Weights of a small transformer language model: some layers without attention, capped logits.
Each number is 500 + 40 x the weight over its row's rms, rounded and kept within 0 to 999. Layers, rows and columns count from 0. Numbers have three digits each. The size before them is the row's rms in percent of the matrix's.

# o: layer 5 attention output (transposed), 192x192, rms 0.109, rows 80-95, columns 0-191
# v: layer 5 attention value, 192x192, rms 0.105, rows 81-95, columns 0-191
# q: layer 5 attention query, 192x192, rms 0.121, rows 96-116, columns 0-191
# k: layer 5 attention key, 192x192, rms 0.119, rows 96-115, columns 0-191
o80 105:513548494507504525410514551549468524538470469502485518571542509499482497442522497495604477496510516495502496530486551468459473539500445556517538499453528459503555524487533521522515486550506545462524513481591518479421544535455545499575534440615528411473517498584459513564460448496520583540472443506495504556494476489513467532497454465462506404508495534509481515459503533428490536472490557499516448513514520480477497503456454558552513550537586489549516464517464469465482508548551548442538450438522547428486509513486461459392488412449513437492452533465522469464499480522432549486
v81 100:475582456560521441460535554495434375465543490507499506491500492488509478529505545500491552501481540454493434461557538447465578523535537529476477449454462477489511464519516463547517450480508547571446538513521495499522538531512560525480510471499431523512491475489448494384496453491528496507517581528447502495529484476481457395408516496554476430560522522489402479440447548511521520516495509453461520510485571523432566477478486456490464513464511473495520513498530510545531494495511453506516486492429478551581431503468509542517441506451516501363500495503495533566477456540515501432
o81 093:535466454477553470474486486486493486449545460489490530553472458457560500512534542517463490562486597487493512441540461494483534476480533507439451515560416457477442476465488457456479508463473486561514439526503505529553554532564525399503472556426488521560464482515482509520539531486520477530548518512509534459489537543554567465484555544630485563484465475445524407482504474590487552513497509547530478537566512518532517502509515445494480529525445499484514504511542468498480553541472554516492546531516483519543469514574534529464490460533423569579555429540433439500458440486561547491
v82 113:471487461481558444468584492428461418518470486454523483518446530495465523462516547465503514446477479469480471530466557463508555513540551534453470473457484499515487474516516523542529513508477520443406519498449530488469465619509503508508515514560459446525476538517463545499462505513493493584476452469500464503510516517508488347572486509538473549539478508517463488382398483468449532511502525458431464507505476497518472488509554485533535510535455523533542516556502533413476557509533480576527573526591505540510493470447467483535504475470499526439471490563519485507496615535480545477
o82 114:450511491472538551551533481502494433480527511413569500444499474525534553484558530504472506526493474462503530451455501463470478472466505476519488502573501530456489456546471563496478563526458512534473423500445477526584531543590468507506494575483443496554455525573474547471505547491505441544520470483487465477608491470567525474536558422502463531470496483469556575476574511526472525621513510508467466537526545552503465552527503485530472500517468496529518510478493486463503422450428447493494519554500427536518449455574498571570509494491412540480542477494535525483498450472540561559
v83 112:480504506441574565503453453462420486601471530506559407502519509483544528468539478542422524510472456476462584494520448599495460476477569431489508518512538475547514473525536443519509509486459477479549565593423501475527457441505477422515430531510551510519500504499492481549467564510461433495491585529541536461447499486525490454523553497490490502456450489545598525509479490491502429519467493441427505508500464487493531501511536495532509468506465402533584525499494496590498510532528479435454538486462457527540547532465515508521505534569492482544535495500487498457500529480429436483
o83 113:511514553493425493523465456540538511520481519526457488427502450483469533488533442528516515527469452513443477501480528478436468521507536498604468426512472596528544577502546474594507513528482470466440524480507450518501527488509512441483485526516473439468487496533513541460481557492454560461460529543529508513412536520561471512535517475472483497476508469461559517458502475400459358439510542557462485449479417449460538444544469530454511390459444436481520509412464540498537539495465439517533560529501500554522498513513534489502517502466517477489499483481465483437454510479449512431
v84 101:530441502515454524494513484481552560453522439522538459481522558508529498647493586510525454534464480515500460482551527452509561499521516377460503558446502448555480501506499547439493506464536557510518430426555569545509463464511523520497520471540594489527536461541511479482572414492536568540534472515482437525480484516539473503440466555490453523535476538469485478542446508517506553508518474447557501523542552557479450508516515530509512514521430522519433475549518502586532436515538472494480434512602488478433472521462518499550514548499523488495493526518487502499469520546527402511
o84 106:529466478538472489515494627562519479498521527566469553463539466493490539516575483511437502534472486473473490518516489512461414541480465503488514466502404501465495506578537496504494498500434484514506435516501510470438472464489481591450506450563600527476554554462468591475550502502478495525510456601471553504470469531508589501511464487574538496567489555548481453491480502566534573529472475418498488548505505564550516523519546508413537512500508562512433489624534490531471556472508502494451530531529505491526499481475489497490535532483515498488504464580546494523539532447494578538
v85 107:527557566461581456469554525528491488551572503431483498458467506449490469516483529504546532473573518488543474541506539570500569471507430579527521535457504505491508487485472525479511520537497478485421528531474410476450530510474500527527565458559409511468451511495469532503557473498509488564485538461486476440547451444508469542571470479561523573465571519512487431454419502502471444508486478522569465476486546552508555492572520513480548475486483477530472505476534489489484475555545510547449489527547499595486515456509466455443531494486515543362408486538540534533551521482512531478
o85 114:523492494479501490501570502495460456505524510448445478559551520524476513502503514469501484459513560472512503464489481456444532499479460521426542457476583487436479470513449483446506447496550529513443488534468453489457529525471491491577567556526465489517433529516472467586537494451512516414571504438520494456601534492484480521546526505498463454454482553482540541419501539464454509533508469435533411657524573584529475498491513494546560512513526550502466462487543453498518480552504527517453462461488435537478457463540491539542473456472448529499541605453541502525511480505555548479
v86 102:471534517572498432477495531485459515491489555469391495521527400515466538534468432498556469518550527450506433488451559473533500424512514577506468454499494511497479523520488473453581498502471481563471491438621487458449527528479511520428551474505535484506495435474610449530525470465561500468530449499452487481506527515461558537487475508573546496518535475468566467460532502516550521460526501512530455522452492490551487554469470499497481496496519448469497458560485442487477507507533501518634459516567515494533455453483511430486476530469510505471491447476483446488482357517520500533
o86 107:507464512505505520493426484460501515523504469557542487563496540551483499536523518513530508562446544500601588460525481452512500533540507487468502589433506418560453533491440510462540544526499486481521441535462538519498468499447516541516500510542441504500495473420478436463486494501437470477430535432505546479562528521456556587417534488556498516508507539510492462546521499600558575520537526405561505581506435470530468520465510478502466543501558524488453515556567514456514493501456521503522485539461493436451493514509436482519493496534511529491463445481475488584494451616530469469
v87 101:468465471560453448484533497494612533478516478452390518462506556441554457515471505548499469548489491556504525486545559524493468429546469431463525535435490502499451508536467461507499507473525526422491510447492513538450461447532484522494520529409518482514469538512550491518484492517522429523518454503464486536471470519491514554438460462467520524488441488469519456443465472459496592489500467555480449469525490422502393507533430557475378512547507457497449439496486487500533465498471601560532487513515520431457567428503490455535507469468465453456543523515519463474500448480541442497
o87 105:519548491535438448509464510475520474495502554477508543496510489486442524496527515466498477450476478510569471510482470471472541479466483499536408555476475527552497541503465551435468524520470589437531504500531459537495492496511525582484543451525542502474532486452469515494545431528492565504475519450418479468590517524399574523430541448453619514538496542523423417498571523495565456552487490459503506505446476439523474495511514536477541588601520514534487498551550461502518509460440504517469466515580482533539550480411532528462510474480470491462526536515544519566485536457564476517
v88 104:514437512519512510520524483467619507442486529442526494481476551528470495521537353535496505485503459482503438456540511495512459495458462461571537478539486514508521539538479508518481524498539507461513507520513557473489466524514492518542503499500456456488468540556534475536467547503464552432506527512487528497470570540512632537488500522485560474433432494534541573547490512474434467506516523507463471455514375507491543530527445463483468478490540473495499525488474533413435506499504497587494508501533486393441473502470478542530501457520555497652487468478515469543535576522457541496
o88 107:491496489541517489516511456502528488521485587450487433432476499503521477554495481528449528476531430506492505557467478532563517479532512506578533480535541550469479536524434506521451568484443456486470562472452497498496498464452511642507508440502487550435475474563551507496447542601433500515491543449508458523545443447494457430472550483457474473514461454539513541510550539496496452483524440515454507497508456518461479563493484582509506516477508532489542507479545579517476441443515415555545481541547497484465558549476509483523525535612515436482529502479560517559432533507520434549
v89 099:493443553518493527462517493502475525550585453533517487499514504478569473493517522527470501520510591460516589470532568474514560521511550474507541534410542490550480510521492421437479461464504486448486490502487489528470489496524455565521548469540459522497495534505485538455583442454462514497492461524512447434565456460531491549530465453486520548463452544491559432476382454494483576492517455465495470522405520522618500543494565509441520550472481488485493474459503525533493516452483489480493525494539493529522553520474529446478545508456451553388492492562514491443494577425464449540
o89 103:535533506530539511453551537535434492498482449488509603543509526516513527422589539583560524533424476497513473493519497505464490507493479563500483467497516593468484522516452495507489496521494561441428450515521504499386504544457483461548536556599520439419487478514470583495508505472549560538462441537438467475545490530517499568556510517512493445516468509531519491407542485468431484524477525394569394559471524506503485506467490556535547530528527522484471491529517511502519514512453581456478489504535495509516483436536489508461482461512446468488481524553506482474506484468444581546
v90 104:494565475501484489546547512536517523515518487473492512502442408498479600484444555489462536527505474469477475513460451489528516515495438631487446487497464535456497525528440492546551512559425495519384508521513487528480508579525475487509513544508501493499412477500572517452485507532469531432475526505502519485451496506534589441497499533456443553519493462517583414575530487475513501495484515536544514504521507449525540557394478530494547491527548564497541476421495493430506590453468486496541588499473529540474539514516476484445501519439536533511529454506508456413500448470482554475
o90 105:424571481427538553473512475500538509492525456468569476448478569540503563552446510533529494517503469473539450510501514519491543571520481507477517530465541430522499434497451496415519511494543555477482486542534459518555434484469481465465467555461454479520505456508557437452453473483490434509454494478529496465532434486504471472472469579441436505458550440460554538534493490518523516531462538524567507492525513467463533553439479550471459489456577468497452534449501524482503456525468497441436432501438514495413517443531478537597423483550516497459483523415521593509464513542456497449
v91 096:476578483482521498472491505496586492540465424498517558440527514435579506487520518514532516513486451468479505486512472443490597490502407495440549446382501556458506498511568486439454500474487502526515551530561525527480481476470492512431470472484546527545475415502571501460438460479567439483474504491477487505513547471466466495400464470475446491474605489494432447518513548531525467445488527533512538474524525393476439470467497507568446460511518486517478470519457460508531492512461499528557530482456466458542457406423470485536496486491475518466589452544476505494513493478538477451
o91 094:580504478452545476550499471464491525480520527517557586527447470521508482473489530506441457479472546543516477490469505481514438445500514479485478517519470492537403473534540424454526532488473545407585515532540448525597534507540469446478492477424539488514493499413543465463509426485487572469483548481469540424468527493454527487451518538520537559479482557436435517570501524482508535477482563520511507528578509488535550465518452544434495523516462516496495452528559429507458602505431495522472514442558543558558519520436500553436570481526490536501543464526480516488461500450519513550
v92 105:476570508486485499514572423495505492504492437500521548531405516552498518408483614462482569492522443519547547513475453530495547520525384561507468469481501510440508519495540504565528509529492517475443497535443446496523533583560452528520551520484461481517499529462416496505426487515475431496554449498495508516426517521479511558515488461449479534565528543488489446505505502538466503571488524591464517505558485442417527483483495495527605542508500564480508523499472556468543512461515500535508568526458513480488487519560463505475546446467477523437473451528504491487526480487529614452
o92 110:404505526402551532514540503522495489447511479426555503529490576527516504510449564457524462502573504476493474512489477480535552489496473460501498499541588448475530381485543526376474479448555526498505494455536474466566493490578446480509507504466486497467479507527478467473505438485544484514478471510521498519538499485469468482494447581446404542491554525471482572526489514446485476507439479539497536525527539532477542546494488567526473545539482421560499482475396520488516423494507474469463499418473454467441490524474515508499448507536463512499498579486521612511477460456501567532
v93 102:528513475523492561464520501456439474534476459434533549529532505578544505459488432483460490513548521453504529468495493443488557523493543595484488558432501465423520566529495496519549464519528436521405536462464502497425559579473435397420519517489496520515496481515459490511521536480500477432449530485534479510460507484484437455447498519485511504515529543477507405525524499532536492501450546509473491520392495470575553590419524447443535516472511536490558466487498521423499455475479457518575537506508489549498480535494525449459455541487442554502528441490486452527428541536467466505
o93 103:467470467477595583440567421502536488535480406466527533559445538493475487486557549598515519513520482492561500397537546458506500493496463471460516540462523455490484485477516438528550500508520514483498442506532541502517476534470452463485457602514487474426515457499518507497518563456500511558426465540560507498500510537486513532457527541528448491517505535488536524462512434551486581491414549519518459551542446470455514519464467499544489514498515408503450486465486523493433460490431500458527523469572485410519510447559542431543479522506482544532440430521515494453491487540451490437
v94 101:458488513524539505479489491508497410564515493466525498481483614465505506435475481478473529497505480514474549477512457554498532512444473481487461503555510519526550526557546487530545537504449455478486527495405475473440553510473471522522548515517327481504466498470394513474466584521495390539567535456477501444483531521489496524604554509482570560480445535536454425504439511503444518578532519555515494480441482527441514546534485457472523467496508414504542502453481507485535462527545495566446576497444481501547483479519489511509510439484495475502516476527530515536492530505551519547
o94 101:460478506427481505514592438447539510449482475441468479489453546473536482468523541555501496504508517519523454449509482468483533432419501491559486467489565547439500469518471521501503470437548510494456523537488502504543491549564485507450490560543486461491467525550501480502506433468478563447450535447571419529568564534474492488520502539460439533490475455518468571452501560445414396456476410540495491541504464528507487515522457498516517472572450507443547506488461525482555404441502472520506517470556450573497508508530617516472519490540473529543512567438548495513467506471538527503
v95 101:554473504453460496535534485455448460486484509528478441530469514467484502521573506540498523470477498486571510503431515515460535569511574498499477490466479444495503468502517502456528451496501489531478559492437528451528469566484527525527470493520482494457539520498466496561519474463487502564452530509478473418566486444493407404562542517531546502472480496512423537458408512472502456570509483484450505526431545574472537551622501502444571461459452496546517494538484531547454561567506505487409455517584475473481483593466465517536524544518509509522456501531517523594519548537456427500
o95 100:503484528485482445516538482468500464514447543449467464509533406546509545519528456532513551510560472501425463461480451495486451467461469529516532473594494572487495490471480494599459458461531431549413474498452471474413525555499529487532507506518484566536465540573486529509557574525451546469558479542485546513518521455520502465549559398614500457500467551493540496501508445529485468518529486492464456553546498559456490507490527465555480447490534549474514509535505524511457528489493471504468570551539453478497467497551474454572464532457500529517502494546523382474583500531489570523
q96 091:444471495438487516544540486477502456519476462542475531500467465551522557526440486490455584472533539550437415508422425470503431501502521518539475508482468541510508498493458496505420525517493432467494505525471455520479451461483477516519471569564510444527478480518478517546533496544568528440532488503476531512462586470520565480516460544473513557471517491474559493491508535475437455410519510495583500450530501540422537551561442533463495496506470379449528466497490451560474504472461593526473499509526471484505480470521466518498507484559581537470495481538512433356561481474505535497
k96 111:500477521468501527514535524490431531502532489491477472594533426504479498495564548522481542521523425548512507518523469507533433474494475463496446475544502458541437471493493600523549462457465534515462477466569508439515577544546522500548519457526475495526506483519569460545556499530505553518493516483454449529494472502536510534519467466439411566534548514522538492468499445504463507506486445539510459522494494454514467484470527486468452501504449606473460500528424467385430548460511480467527562482429507563466477515573543457411522608489437506522507459478406502490517483461495527419
q97 092:456543481499514525451443498511506476487468510453427525439488424488567524595409468517476508466489469494463468557455517495512493529482494480510485525545460503469541483438540474462412474503483513529518466509506449531448480504407457442419502529496530464466513468484641478533465476507471408521515506513515542427482430484503515538469502552406538500484462453443527466492536515455484459459519481477597571454531439460479509532513453561425474541502504451487489516473555472519512482514449527507420442493568490482482514511489432544508521524535518491447464520556463428445452487549461452523
k97 092:435472501525461478536509480464473485479556533521489460572488512488483434445552602465589479552496467509541493451604508546498503563540431494510510505465485456566431482502493516524552505519552532463493442506495483449502551515567475446555475517474437446496398553578507461507454565498488503511477455495443498575482467527540520523529531438517433493502549544527525474446559505502512467540523463515500489524578472500491485503522502546551467575531465518477459407488482526487473540439460548484459511450457501482495453434495590495575499532486506545494606473480492516500494465434568474488
q98 109:562589465513504479493484615473537440459527539491532489478568572501500449520515482478567426508499476480500545493561510562487535453553495567448476467546539510417459524524537572520567501553538570432504492549454462482561576492518522509512533493511475533517495496450481512502506538500492468571522542504446462475538415516488424465457529431542513445513502534517478478516553515478474485513486518518417484574489506517489552480534521582490486509511484492496495445563495549512432464491548430521556519476528474505519444525459524483380455418468494489457498480476470556601460486538490506493
k98 109:565593482487494535467502516495500553529467460503513539408534554507579539470472451532414553509493486543509564504418520525477591484524537545476547489442502564455589504501567530496390458486537514543469516490488518555458498482448503515438541500480516489445554491436447546408452429523503534405545484483494494478514562498507498514513449548480545450459451482468503520478523513508494475479455479425539545484469538522476485500527563501462567430505567460547520551475517508524540448561552471491503524523533547466567491564497439514492506499499486443488438518518466477488455553548452484492
q99 106:509487554475465506488528498599459544458438520495554467455485570509504493397484515523483536480606404495435468514415483474502497465479519508484516564523449508556480513528460486459523546501504505526500507451456519431469456575470502548536515563501484533466561545505507487470546490435458441525456511529513598457532482439467548502517460596509429478533519512565514541561494509550504503534472496597509523513524518541509519478501525503518565498547558566474471519473520509491573503537529470487556552560455515539438558507558477533511499574436498417472471516508542525479502532489457421518
k99 101:457480532419516513524521564487540491563517460523487540495493478528492515599552477511454526570497510407446487667414505538485492491470401453517569499545547507512509527478476478429479465452476537553487539517506552500538467479514503546431502510603530497489515530455493478544485436471487460490473508471587513529466490514493503570448472486529541467450517484481538529434499495483563540462473514432510484519441548480471490422574490542560457495516506490600461492486529432526490530492625500519495456510488512482462488464505520457540479495498558469481458560489521550484501512498508494472
q100 086:471534487459497498527457485468490485388484508490513455543465468444516467479531517525531468439470483538526527487544465534473482503522495626532492534552560433543522602554482499564500532525507459468508532475521476490497525516495503502472453541536531507598466449595434536566571479483563508533520417464464456493585531485540514507524468514518504491616528525464510489515535520484463470478582498528501437518463530511574497571517463522549533562493452414462469460512446505495537478484554482476575536526474471504501456453535491448443514485515513536473503509499516562482464454418511597478
k100 100:511520531556530449488518447507511486457477538497507450554556464483462462478478498526548560446553501584529535462547497495522463482448534484430456463525499516428441461507489489532550528484491453490443455537538485505560530472482557530545508514491496478556531460485471479572532556520538636495526592516435477485449434486560446471480583505472440584429488500512491511485451495544433476511533514541434497502573520486453522466480522443493520507495475562472475517459477445497466513513369539499475519470504478565507531499539534516413517498531426548425493455484419497486532515520489544492
q101 083:488473482476504529481475407441525509533432501538518474552528470490533532553544510503490472553474491461559500480575477510464485496456462503550501483520485536535468522533463480592518500520482433519473498477458494452531492499576492446557467550489447461561450480577479476550483472474469504515507485475520502574487508505473540519516492532458467502527433431476556530564526495536502500526522502628511487432541484483486530637455386472579513538513557503475463483552438474448531497485464523432523513519469492468436430537585491419497537490495492506466563463497488470444487456475507605489
k101 092:476489517534520496524479506508497438480520485476542511472506550504468499517495525479487470432490599488485448437591499437462453507408488506506456590501502481455445526520526415491508561570430492439521484524482421565516520444476535496501486520510541534556483494527482426462548530484538500495547544519490544543513503448550495429482503505495541543521527507545461445586446572531428457530513570483510534508521497520474564535534460415511501484466542504412429528506505521519490474463380495476487487547540448532479541501520539500455470446534486560485555428447560559536565502516458527532
q102 102:578531468523519439504488508509513489510506511546515533471550588530500443486492455459566472498504532527520525479484548521463561481547527525358478491466493494438485530493510488466549511525478485487432513582479523500502591533414489522489552464480526520453505568441512479391461536497495416507486605488485532399478481452475467489451535472507535450488588517514456469561502577541466472580501527452552515528501476545504506527488549504462519473501506488510476434462576516465508498540498470511545468481502524508536526458385472482477454419488471494436470503495495488528463496574441459473
k102 091:517530505513515584460446469510472497510454447508487514431449503519502557515509450590441499559462485501516569540459552520541501475480461547473527444481460561422508481462563543431445476485492528501508504479447515520545504500463540495484500549492530421494548509460505507476464489552488419481521524513534449520498489523501501560494479511489526489429515486487515552448572479548511472465433503512500507464480522523459500461471467454482550379594563550566479521450522555435502517569601492552505486468443526529480509571536468504521534587487515393405471521477454506498451540517457453478
q103 113:457390512449509494485446525464486520443513393489528533528548479478503492524494530441523439526474475475499489525555486527474555500528382510473510590496525504534507511526485576533457518547506558558581486462524480425457522552522462431458476511520448484542422501578558465521523480460489475593486516459461553516550492486543520583524503496454489540538512471474530523503560505504533516489506543518570465527537455428515519551543444483522442556543476498482462459521469497406448587474448522545546464526508444417490442484529507481502535494482484510549520518442526510445494461500485564510
k103 108:555501410525499468509504457463540505503446561497541460486469556543556480429507492529561478453462527581505482378572500531509482530467610502478443478488528475458496519477526492569532541510524415431510523613475453492523504469481507512509449524480522487541515525470470485499507550519504542450487496499470484489488509465525425445494485564493499545453453518510506454535443522552443430554566509466448513462482473500509565547477469466530507469458503497450494525528456553498519421505365474468478545477509447542542506531471455451433512439514494507473486440536503479535529561518420516549
q104 104:543529530515510491490524443541521500568447546439452467508451457504509536545481476555496580470513458562431518471505461505553405491471546432620493495535461524503484479513460472534525478469465411476468472531456498556521489517496496584550506457488466476527524489539512521532502498564458591431546504495449433477497550564480533453507467506497483514470421494495548448557494425520522509503506466510477463475539519553482512562454504510466509470515476576497547491479516518505542489535526626471420550513555563499476544528603480511480513567478460542521515496505469434480567546471512558521
k104 124:409417469490505531513417556499502501493513440520463515543463497463397529516548531468520487568511479436505481532433477505524475496538422493551558477558489533525467550500451559495461441498474513524504510466481472454471486548541459469425494480524483486472390547481527485572463508508484407555510486464546487523469454508457587505550477487469452483506553482469561512448589433430516520493447502554500487547502492446520445417457476522487447492528499500535515511504464490451449562472596522502550473547461531485448437435523519465500504488526519443552457532480518486477441466458543480459
q105 081:465408489490513507485423521502476456475488457528476529590477433549520491441486486529517499505500481502523552455546473468479499536446470535509505559502532470479552495475498575525486514459488490539591506451547496454504427446513502465465551598504505502541479447540436532584516453465554504481546428469498482550578543524518495548557487514513478533496447486516516462473479555462484474452535508445469443494491515535549466590580564439489455496463535412469466495507443492539466517458510496458499482487461461449530496480548522515510522456532586473555460533505493590471502439428515610549
k105 077:468470485439468498578443527430591465455490565510521481526519546567570492469517451451505469483471506495462451543514479506389506552516532559468488484543587498460560521560490464417477584560482511469468550529440474499465477490480468465506462506475589518457469479490476520461490527474497487492433489545439494458506532538524510450448482485562579475555549553503417486460526490517525471475556515440483488578483552547522558594504514510586532475467495498508508484574546518567470477512457427513512482520501472495560437506451536475501481433503569499492477513525574500506502519477450473511
q106 087:541560513554522485532511522495623510456556457453499532410555622513502501530479524496522519533449529528526499462487529508518471485560516500403467486502439455446514515505564530461578491549486517501471422502490496545499525523403478544452486397438507509479479488422514500401474433496462434497474584549469479491485465511485486492479540425489564500514516551494480462514507488557477482543438526468536533502472503524460503534488508535424551454486512507500494487495579536486462508531456504561463450475538508499496492533426487497475485429486456520468530431444486455557463546590503501505
k106 121:552518446514487505424502482540463487572502410534541595468497516469482515491495523558470582505465555530532485518439563526552570452451493483527521476432472489471560490445584470528451515494539509452493534573502507529461414479536521495434532510551483461457543480441453550474453463521511448460491527485530531503541453505430477420541518496519462556475489481469433534485503532487508499548414504459491531492477543520526553456454515432473438503523580499590508559455503514444509520581556495510477469516522487498540560587514470513546481447486531426492444491513496535553555472527475453485
q107 088:498469494444513449476519485451466384537445550465487440548463442533512510513536440555539572485502501491470509468527414491554428442482527527581484476527499584498481507481480411510533461466498409501458498530427515566562519499522485475526528511502437460503519524560405475529506523552494613462524486503506431506435483532500439454477476519571481473501438508503467511507447483489479463453523473504405490494516544577517565554479537500528480454515499507514488502557432522540520461492460534441503569487533505513510474548618493477492483490513515516531466467551478484524515508421477528554
k107 112:465462518516468541537390551532492506496518405531510503485542465498413505518525487523503487575531486497505465583445510518514476477490430506541545464545488563519523515495439519455475435495507507550523467451480496531463488549510524567464536467539517491508439566488535466517577424530515461474475523454536517501481472510485514511563482444548474493499508483484591558449590374416513533453434483523529481514520456501500414389465457504449546452526535499534498503480486463516477550493623461518536490490490560511467467474515474458507489549519519418510479536467482440443490485479525521473
q108 118:544505506473510486552446533482450562444484433531521489538531507459463477441524557436507499551521476524468517515472487514475560481425539451487449514488517508543458513559437511550517465506455495550508492479511580420487576573516544548565477466555495528486456507498541495481582533462501471499430526491486528507532512481545486436443559434445452536565480526502549502552539449531507518505493528514550437562487469435539480456473423483520469562452450562446528455494500420434416574480471478581520510541463448558471499498514567476445506481524431541473527484441509501436528489534474514463
k108 072:572555426516573508528512527451579511472459568542509491509542546553568498489513461530533553480524572559550485398505503517439483538482534537470492481524529468425530497565554532500517508513485456456465514579490444494561552523457501436525514535450554506555535491515436504457501493489576554460525505506435452460522506520545446491494488512501526459431529571517451476492488528541473460518530517472461506503474549512452519588535480442479517498531481480534525448487521562527484415505368461518494536462506432536545473548462527467441528443531477555464525482542506498526531533483431557543
q109 167:498569520577524545486547501559557498543550541470456519399509559552527540543437462550461522523482506494557523480471570481534512476563545513463532509445469484459526468485552475417513474526531539481501477528486485555519477444431479476466478445413543496454512545423533524441451440509487459485503547490495544481452448493449472519490479521514538472420494484527502449456464535525548515531469493462511578482463518533413518484503519580448510472521551561529497560521579498558511504525479510497445404468511533471512542516468443581581499549459506448483542528520465464567470516527503424488
k109 059:491532583525479512475513518553481439527523459448469507557482513505434484480546533448504494519514481492444463571476462469514537409545442452539515554511495476546495528478518481469509504497527502524565511426495486547471463512519458438436546486524375463465454502519533564545494479554457431602508451475503493506542537557485550527532487508464508520546488471512487523554518462471543537530531452511521535512526503465519506422552519510519402501461525448470477587546529441474480543468601542552517463444561520466449491511529523565530439549450508485540480594533505567514478460494486470580
q110 099:503460478470482434474486497508476435514488496462450522569470472501567480424498500535525478540454524509567481524602541524465533577536420552555537537534528530547496507533493445495482507504471542560524571489467508436476456490542514441496519573553472496498479417553509496550476465495491477479513551523511458463586457546510476542433482544460517470500505473460487485471506556469524508458566499550485513458493549491542535601507423548585513557435534454488438473466483519513457416447518494502569581515478444505555469509519468516478487464479614484500483524542509509523453422464554520524
k110 085:545513427479485464596455488466540521434528504557539468474549455481455514518558417452454439526574536501503508563457455434478474517415531515426462450520556577449530461556544518485527486543540494544467503531481489548588529517460585526503519483508578516595493565453451495513472521453561497454524495533514542500447525476529489504500471526501533434481495494573563551486514463432493512528558480462479470529477494487484483482538539529476557430536526504503533533519508525544531469521458477533524525491478516534503441519475468501448512548610520485526470442486442465455537533537548570442
q111 092:517459508499464538550529466483433605552544471537514462485446466486420512555516543507408503443529523493488534448444468463530393462492621504439515489496518469451487527509457505498512482537552476446475440558521514526500525534476513545545483500514507513485490579416411511445503538527491524453476471552543551449406551420491549501515552526482459504494495558545458548472414481515471515477477483496500483537529509511473511417518545433456449525578527544473569539515507530442525583534488489536501479564482512456415493465514534488530512507514447545504499490523496501524534522502439522487
k111 127:483523556516503456435546489524488447549505512457535572555541479512509523473524537536558524528429490512494468431540486481582493430526469505586499498510457497590501495424517493492476494445514473500481475509476545507444448504513487523508514478478463451448487446538546582524484485502443555518529519466484451492560486590495472400503580479485456495481477443404477476512511515538559502538430441447540546476509531473492498506434504537525548559565502471520543517473515470488432505499528551404500485409571536514534556526539490503541444456465463502523570533541475509542475461408565485500
q112 108:483491452504525559520515548508438527437509454521490532517474488467444441484485581453471508467520513465522508470490495476483528485461487505459460532528544449566496496537465597535530503551573529473530532482541476452492556526557514488489491479493428557531485555444531475532509575501541448551447458527562537545458465467488519504466508441496446498505512538563526551493456488445459562482482514501546494552499492421492435408531464461538440522521470533538577484515451455451442500478463496547523448513424464554450482468520547539572506476582389497467488524422528509562500442537461472426
k112 101:479547518489531498558506501503544485461511503566589445543519492535508477494501475490531467533509524507528512533558518551433533548437505537472415516522498407473516474564493502491531586522494528506415499515449484499544552436510589484525508575571518544511503454481473480435527585427526507522487544554409550478493523477520494484417549414477521512556528547540494493595495574523485508566546559434468497550543538528443514526494531473481474560488506547488485460436542517543456503511425462526581496508567485542508496483489551455431509464497534465465543496533540543540511442525471496509
q113 305:477468482433469504526469509476434529462475472533525476591519485457430476481552570461480492496527453487460488527494408539489471520448488455536449514535512497560456529531434537569490511509476482511509478472522505468471558561545538549538483547592442543542445492569510474533559557490529520538461473528480497538516538478537530493510533473448425551562488538533565553519541458479457495464543523527540434545525469470543439472477495445522490520513431542435545461484429461451484568458458491531534558559487474536441466460538544441414541518542446570515528486478528517436523488506494578445
k113 072:537523384532505503560485508381526556519482506547477482469475514531565469491462477524503502462491509535510522443484515483471509513464585503459469503483516528450550497501501560525529515542505448445470533600472510492544525493476514529486540513462603475565572544476465482491511489519554523426518526505477471479443452468535419516523447546532515447421464511542494476494484489497427458471559471505438491472512554551450539517476459436459547484468501529549499504505462565505543387597452486525455542504492455551540495561442482497447521429496550523483468440471439415531529508505478537510
q114 088:409471500502495455471511514470458502552482514517497474497480530495499467540515462475506451481568499517501437552475530484483475533423428408456551554511529466492491480475498455451448521475475550497514534438582489558508447507513583385529520644510518461520484521521494507519498568472548443535542411495524561510503578459538580562515509524499472537404533525472507484491473480415488522510513545513513540489582533429514455447528517488502514509491507452478493539489459440536555545474512558498460578493529532461553492452473459495539505574513558533534512477530497510438513465455526457483
k114 092:541525485474526424524565429485569559556590543518459486522467504544577447473422439496478562474496538544512509486525500450502534471534638475512495499424512485506453512506523474518511519492533485478462471487508553482521527445493503455543480522440562486548522564531409485505506425492552563427472557519465494508494509471529457465520430503487482518425475478518481466437435507481513459456515476484493470455427556553526464539560548484478572546486445578480499430519517486520506459562465467543408507489489534522484502536460447543527495488416540531508481465463496474535501497576538514483
q115 084:437516488540443563551493507480535520558511478478489444492523582497544524567505486475495459538546522493507483512535528525503464586457515402401530480432524496437481528468539464505504524458432483541461481471515488532468507480505502469524495608523510481473516409478473477454496480471447436498512516558463527573477532444521548509493473486494592559443527546530484452492468516498495511495548529429539562495561458518410474484569548520492480441416528541494440583531547529536466552475460465503542466432545468481550446488400482478464507534546556507498559478515468498503490555547531491498
k115 094:571524479516549447509544489500489521510503524510486484492493541516571481435370474460514587485513506542487529502462552464499558481537604568499509441473468497443505488501552540525491507449568515494467524525490545490535550476433513457467548486480552526484596566488445503440521416525534563480470500470482460498479470519521440539558458529514486532454426487515474474441448456513490471449500470443517467445455587502516507529547454471493576509492439483594487412548476544523518463529564462524485535490424471522536486547459487494499515496451532490465422512512434463527486567529445518487
q116 082:479526535512536518529563541529533500480501573472497495494465539556534434527467455511498570468515556503459492435515529428497462473539478518579526503532498499531573431485508509520527481503524517478464508566504509562537516469523531554470510460492494519513515556484520522579545494586514534569534517488538472443492495540456455481431530463516443440450515522453521467476521503450511457478437493550380474509532549468567605482449471542554505548534480398556526472483494473423460440484538509460527542517467494464506574546498525508522451456440474523489402511408536497562543527462517544525